Part of a small language model's weights: embeddings untied during training.
Each number is 500 + 25 x the weight over its row's rms, rounded and kept within 0 to 999. Layers, rows and columns count from 0. Numbers have three digits each. The size before them is the row's rms in percent of the matrix's.

# layer 4 MLP up, 512x128, rms 0.144, rows 474-499, columns 0-127
110:504469512473507504477505485488462502526483450455498503507512523486532497508500458465490509543463507489494442549477473503458497450460511536516540501484516499504502511486513537505462482480478555480523468484489503469501488506514457448481508487552509520515485473486507490507466543528488513523488541450531502473537504482500496466525492504483505483540556491484507513526502491549512500490506
096:533454500488485528510491485537501500474508486533499512479514496531485521502458458456516507533494468491498486497496485510526525470478473464526472491520534516526483532488507477464545510466482473475527451475476526544484473480459520497527487530528471485525514503512531558528554484477510485495487499494488472474548486487482469506497518547511538505549454476462516485512495466491482495469519
087:448541544481502468476519533489510469498521510510480479493518448478544504508490537513524496522515540507486512517517525461504518511514490500466539520448490496513559542522468487454489511504457438483508504507504494515498453479459505518483516492519510518483448497468515533472501536522498489498508470482465487498471462505492499506535462462490511496501483496501481529531464492472491524444491
096:470465505501498487480525486509483500537481465473520470531510470515500550490496527488540511479519522470512527464498485536479521484493497520545494486500476534522513461527491500454495500503470496484467428504508474496478466504486471510502555458494508518467493551505481515505454495504501467485561542503498475517522518537493470478512446519520503516486501443522545521469502496499483490471493
122:521502452498489463516466516493468481472518544532498480507528511499495512538538539506509514477478513481535501506484528503487499458487511526527542474478520468491469511506504502492555493514503495507475501511452517478511527485463474491488488492517522467495483497449469443514445504489517514493501494521471446487461464496476487454505524514496488435496476510546520532482518468506540474459479
114:469508499494493554521506478479496538546548521528495525483490473518476487486448461498495486485503441461445484558524499540543491483543497518530519471476480501458533487511492482524471496485492463480483469492510498491505498489504538482514526467462462530498521482547483526477503512502475515530449478505490505514513507504493538466513480468498515472503469517500501540470487517477490488458488
092:491519500512503488507489524488438519478554447492482496482482528479482513531517484509533506481536475525485506450508536518501532490481540516479477553469497470496533504472509513500478519475502521533510496456505483478479510481504496480499505521479517423466501477530531485482498492495510468498498484495518463525479518545539506491535454509490527535545466514517529478530483539508525526497449
100:486524454504523523519513510503522499488442525517467512512501555476513533517555506486511548471519514481489531498469468542539504495457461494508528513548504494524496515529482460464512488514481504445480448455455469474506492491532474488497506558494469503473480460522473504488496539515510485497494510520502449510506482486503515516495471472503511520514484457527525506511495514474494467507530
104:468465492483498507480525515519484534504500470526454468502440496505522509424526497501514453433480519499500532523486503548469491489508479485511493513545539478490483545549471531493466463519471498497490521522479485513501478490483515479516523471525490493520485469546545494475536465533494504491490546510499472503503477462475531530491508525502502476532521500508504540499523527503492487518526
085:539526544451488508474500510465463479472473444500527521475482495509506484510499473475522535473533459504478519502504491468487455521513517481511513525441533497518484453509467507522553523492493493541504511505473491540484490491521459473505465510479509477470575466465477531516512472495487503468503506462487481458518460531521504484502489456510513530490498503504494465495506514474518515481508
098:484492456461540521519501519490490501533466492493475478503497482508541519451473514521489424450498476487487489490507521513525502483504464479523494502474481453521481524486507576504507506504500512505496452463499518492470505513500506470495552471550529506471477497486504523470487501510511519496485477537502505495465451484562521463488504529457496525509509469527494497524486508453533500505468
093:492501473496544561500490538491494498498499530493490504458482477482517472490510495493527489521505496456511451499486531510504466534510538484495504516498483550486553460467471503506504481510482451523449518515553487489456520492505491517533521497512527516502477549525455519503481526479500499481514494463481463468511439503503522492532517483459502511492573503498491456497494507479498505529542
107:495467506517461486412533474519471496511489448524544528478463471486513499504560523512521509482503486492474507515454475523507490471483509508490502468457517445491502492476532492520501472511484518490489524474439459506510505483499494495485525493543509521553542471509494501497560509497483481502487476512549459504494530497468493524549497527504509496526520506481518474485516473503524504503514
104:495447521484496472473501470493495500497516517484457503491507496510461531477478499468525512492442543499447531498517521508490464483505459485473467519495521538512568494554500551508508527489462492515495501455462495500487465501484558517525504473471503521499475501511467474522480534511495489488566508534493511509481512500483500474521520496475511489520433481509480487495500527517472464478505
117:474543493484471521507491524472541522502502539495531459482522525493509500547487441489503446484484505505508497510500502532495556498468482515473496542570513515496497519565473458460482477478483487491514511523492504516485492487486504515494467537471496454458477468496487531548499522496540483472479487499479501516528486495529519470514500506511497537507493492528560494526500526472489490524541
093:509484501493529503506481483496493529509474485467466467501486470476504507498493499471523455513508506495493437462493541478487543545506515553508513452500519500549497483505476481497498493498497488521506532461414452493504504464453470485523482513538459511532505502498542489500493471497567515482489474495489493475511505477479515509542466532508491525508476507465496503553515474486502490466477
096:504471501497520495502484527499515514488512488551516445506529467515536454511491485496487479558524477489475558491484488492504485509512561474520547485497528510534494503515467453507536505498518541528517511503506510535474525491495509497539511521478504486506515483453484503561458501459477473516468507524499482486509436470477467526511497483541465504464544503506502480497503478525497495545482
097:498517551513502469540523517508507495445512558559514485510520470491494491506448510510523516527483490484508506506509553507502514518484512493532505480486526504519495495559516479492518450487505484540511539517487543486510479461483502485527510538518506544472544465495469464489488505516518538550475507478549535433513469518510495492500551493534476503471488479498502518507481492514495508510483
101:505468514452531539501537507505492505513508462531513498493490486516515468514480513532515473503530427488524469534499480498489529492503509506518481493445505557477485497511497495560544478477495451479455458505539467516495559493527479464514488475481491462500539515500487493512503471505471464528509486495493487449501487524467504467512539477495521470520485476517504497490533494468491508476462
097:486528521501494499490461508525537505512552508488514533498496530525455492490515546486535534497484520500503509491488499487513491513491512520485517476500490495455434501518548518507498476521500481473547502485499486497541543477457523474542494538510494519537502458480478483504493506499479469554506500482523520457496523500481460456502553482452488512507474499454507499492518513503550487540437
095:508492537468490506538498476521508542501542485507526538482548534525458529505498491539507509516496531475495515484473473578503531536518519493473487505469508488510488495506516456500526494522484469453540461488458476492497463489498479458476496488465526429495495500516529532474504530481497502503492483541509524528494457526521459496519470498527512510499498484487505489508513464544527525496527
091:482501511462476476489551531470508502503537521467529476519538500481534487494511528546475519513514493502485506520548536467495553499473490508479509499488522487486511465487512525501526513453514503479499453497494478517499506522556518509513525515549508483458491510524503532483518465510509517485489462552521492470462501464514495497489507461451522464451518538533484541515495503461463466504521
095:459503476505444534534509503437490527494499475467478492501490511525490487505483466542490513512487469482481488497487517528538470523533528521508495468476506487488487505499489501532491535529469518505503483486503487475511508472521528541533551523547478477534481478514460491485482530488504503509505499514532458503519514470484538455521476531453487493556492496482516523459504450458522551515529
085:512538511516511459473503519460497498504556481466527483504538486491488488545536483514512486528504465528469471529525464494557468486492544508515508478498517535529458535500547531489477526443494502490489496482468488491485524566517511541519497467494488490477490509495468495510487497475506520507472481492503526489533498474503519472487443474468471497558484489513471485474496524492516464533488
099:509485511492487483455525538481506514445499497503516511491463444509488460502481487509527509547490512494468515531499473531516494481544483537509524508522502492482481539503511521535493479441500462492479498520539480460457490455514514480497523492506528508502487458517497502512462530498459524522491497525453492510507480543463507523526498512479531492529535501445503480442491440471493503477514
086:527501495472465543515470441506483510472534496504473507487482480474481524510507542511483489496501479481459475529447533536496511509495513476532483438504510500510529500495545498457502531539480522479527508549512504479491500551565494507467506525475521488529522500485458522471517495465525451506498475478509495488451497483480517515496478506465508533493502483519482485459524488497554471478498
# layer 4 MLP down (transposed), 512x128, rms 0.144, rows 474-498, columns 0-127
112:523482518517524479496512520515529529469528484509489474516520475463482501472506490527502480505520524508515509469529508524504503471530518539525506460539483502496463516489515491492538512530533442505487516553494476514452512514529485555542550495510488482523547508510504529493521517452502473471527484544501518508508500488459473524466481467527517487486465548498449515539465495453501474493518
095:495481504485541510481524545480470511500437531479507512503518480493509524532513512508498539504501490495529484483514514477514484561482494517459526480511485557521536529518460510510501474476542444518533478522507542498488530517504520530489517470489457534493476486473476513508498460522473481489450518472488552507498487507518529508498541498491468480464545491485502533472490530508488455490457
073:489478476501514486516507518476467500478502520545492507519519524510506495485491434511491503512480507469478466501463486501511502505497534506474480504458531509482510538510512503497502478509514509516511478523512527487478502512491482469441500569487528508547575516471480480517502495499500518466480570466474477481487542511454539498471499463562486453458486501505498497481505525502544504463509
099:476482548485472471479488482490512460507479536550473503477484515528451511483471516482479488449512496492494496495450536490512518450540511467482508523476522501482525497504491499489522473526509504463532471531483494504481521485503508512513491482434495513535473510502459489473471544439493532450518483511524489472488502537487448492500488535517546515465487468522507502469490465482508527493489
114:497456472476484507504504485489537516499486519486490515541481502467483537500541489516515541536504494539528487502477528526486528472469520505507523525492503490512535502487542533472479511517505497510490526507499482519445529517504481523472504580528539459482553504518532522510546435525462479470508487524501513514506503451517537501517531505478505466461516503484527492518496508506527541501538
118:494479461523532532481498534514492526542461468470490483519524485515473505511521530486516522510513476546543518473515437511442505493506503502537519521494487473506497500507485474497477530504498500483461541479523533464535509459489467501510489442535500486484487494514528468530529471478479512482555524493511488459526496456488506512461474495506498493479493467471441481486500507497524548525518
098:541501463532504461545491488516481485519463538488475470511512490491488493482493486483535538484514481556536550540584525522520498480550500466492506476508473541522500520496471500492512474491478485540496500531558477535556484524516525494472460492530494463524501493486529523477543518495486509510485491494538478517457501509488506489492498494495525510495484511467523506544519507497508517528507
086:513503523487463504527519474438514493511513473498496518522485500479505497508465460526481484519501495514477536529455494519456551493575510526546458517519497507502501492449480495535516487463505484484501502493487504522474543473484528464520480490496499510512524492487476467499515482487485449480487490539518541517460504535468487457507466487537531502515480528551515539486499520549503509528503
101:528465480506471513532515488540490534530480510501488498491460445492474479501542465512526528467485500475489532525494478507466479525497527479511514502501513476469532462505517515483483528514506504471483498501485501453535507488496507451466457510517537483516519506522499456527478481559504459440481536505516478489546513507493513523499511515492474467489441472481430509493510546498498492509491
083:522496496487509496518495548502476501514482502525497483498537506495492482485505425471483504510512518496507471512476515512538462509517482537495478473493507517500481517534497518505496542486491535508509465519513516494479505497469528530522428522498500490520445502498522490436469549470538536493517512527506506512493528501536549479438507473514486508488517475429491559495465503510499513477467
080:528505481509495542537478466436520524461467503546523469494505471497514539477490490472494482492480486492487471505516488507514444540475473477490489479465468532454486471483455473521470516480498425511507513525435487517513539505485511493502499502464507476513541459451496480514493518484491501492526518501502514484509502514457455481472507487536518506506485502485495536524508502530490463468509
100:545469477526515502515484479548522540476508494511492536466491492527508522447464502490507459467485493537547496505510487531459543519502495496466510492519504506469494503431452461492492521521474470506503513514491494454489543485473489474543500519458530451516522530514539521466514452509492479490533481476527511497487497457499503541480494485470482450467492499502485503521492497491493490515479
111:518514492550475466518504445452509503515518484510443517500490509455481509484505484490506512541478509497519453486513501454541499502506470501529482514474482516518490501453523530500501457496512520498517452520531461514512513469497493484479487447480509487506513498531504513518488462504508487506481514522508488495555561456462500532518493504542498524474503528417523470475502519513468516504510
105:497507512481497537505492482510523531532495484484536534529496502495468508509504477513472522451528529516505502538475485498483506482495535496518464489488472515460476477519532469533524532482455559483478480471524498481525514463503475499512468481469463469481455494474490517494465525481541517525471496518508451490484496483543502529492492497531474496438498496496453475543478451514457474525480
108:535514477497525479502475480465526490504514506471452500527511519537479502448520480522504511465521471469489521449507530493533475552476473496465494462459524500529526480468535549460539495514558526529503497490459496486499511516481450509495538526524552510542506512504500506528491459493482471492499498534516477493525504504487482522501490479478516480461524481495486505513453507528455520508512
095:522500499496481490514493493434506493450471481486474525512500503479471483536500541499454531529515474508513531496493440506510479485507500513490500507477517480477471488504517484528498476482483497470521497521486488462530459491500537502477512511426496521483494484482449474530483462511508511490499462521473510488530538487499472461509537490511470514473491480561443514483468505481506455560520
108:529506505514475513534491499531499532537495464511538504466504512513524465512469469437480473503488542450495533494465505492563493486542499460504485527496485510553515498492532485508489519493490490529518485506499538484491476447482489478475508513515502533521543474496527489497513529506495491454509467528506548469530516535522538486512514498533525494530493472526460485438477495481493467512509
094:504518470460523505507488450468496493516478511477465480494477500502495487538504548517497501546518519494507504535504505478478477457491537517541483484523464499504503460532505521456508513505536524501526502495484484478465538541488527460479514535514504489559480494463488489544515479527486501474478494516513538543518500529492483501507441498480532451532517477539548567494476494510510493487506
107:520496488488527480448517513545502510491518500499474452500488516528475521520560526501450474484511502528508534487487500505532479498483523485519516575465490502468472482514521483505426541520499514491489501476485461526505513503520523515522473480498544516535454470529512482519489469481510506449523507507502476477465551501528499492503492511494502493542508492457472480550491551506502487501482
101:490540542492516496530495515502457540501476480492476533553493468479532503486471475504474456461514533453506497503551532508500520498460520489481537537476492504512503503498547516524475490499485514474508459485503474489493481508533506478500549494523547484511504461477529507467503514509477509501502449542542509459502465454513527512474455527546518506492515512500518503489464511529471474474519
098:506496509483465504520470485541501516554490450512516432503513521543484500502492541505492509474501494513538499474516476569472517464499474525508480526524459471509500509514508495485491469514488539536518514502503497450531526512504501553488488512521528490434535547456499503486475455480530537501476514505479518516506532519513519477498482452466458505488492484505500480495488530501492512466521
090:493505531493490497495457482491516486499481512525536497480497470496458458480509469516514538497522506507500506501471534459549527510495545502482501541474465492501462494520444493498476520511443502491505546526487519549456474435514507512475498526508477519514534506467545509548526478508513510513526505490491533463500507525493514511473509544495514543525449536515494496532541505494541507512493
104:455512500508536509493493442494503488492479482515464511482533532534480520460469464526510487518494468515524514561498479509465527521475516503487540502452516549508515491511508461513464529521533492488487460506484535534524526464464487530481507493471493519495478499468504515512481503500538511478516508491554506505457523468514489474512517468539492487449497480489480497557480482460466516513466
094:534513480533544444470519532522520506519477507489519501497493518475508491509538495508499504486507483447510524517477512523488497493499471482503466541553472523456523497469469520519499557497497451510551496507498474474448496447454489522492518491485506496474499522548467479503507462529483471505505494480523468504465529493490500447485503507516472555485490499531489507475514536518517502526547
098:446471549521475554506536486478488499519490529473519508467477493472517521517537527493477477514512539480521500493478508489454504500456508493485487521500474506515485492471491493505482459548504483510505492519487513508545505526545485461556509468501514469527529485503486503460489517492503545456482524490502471492522503495521446525506475501520478514513486517534505509460493514433531445530532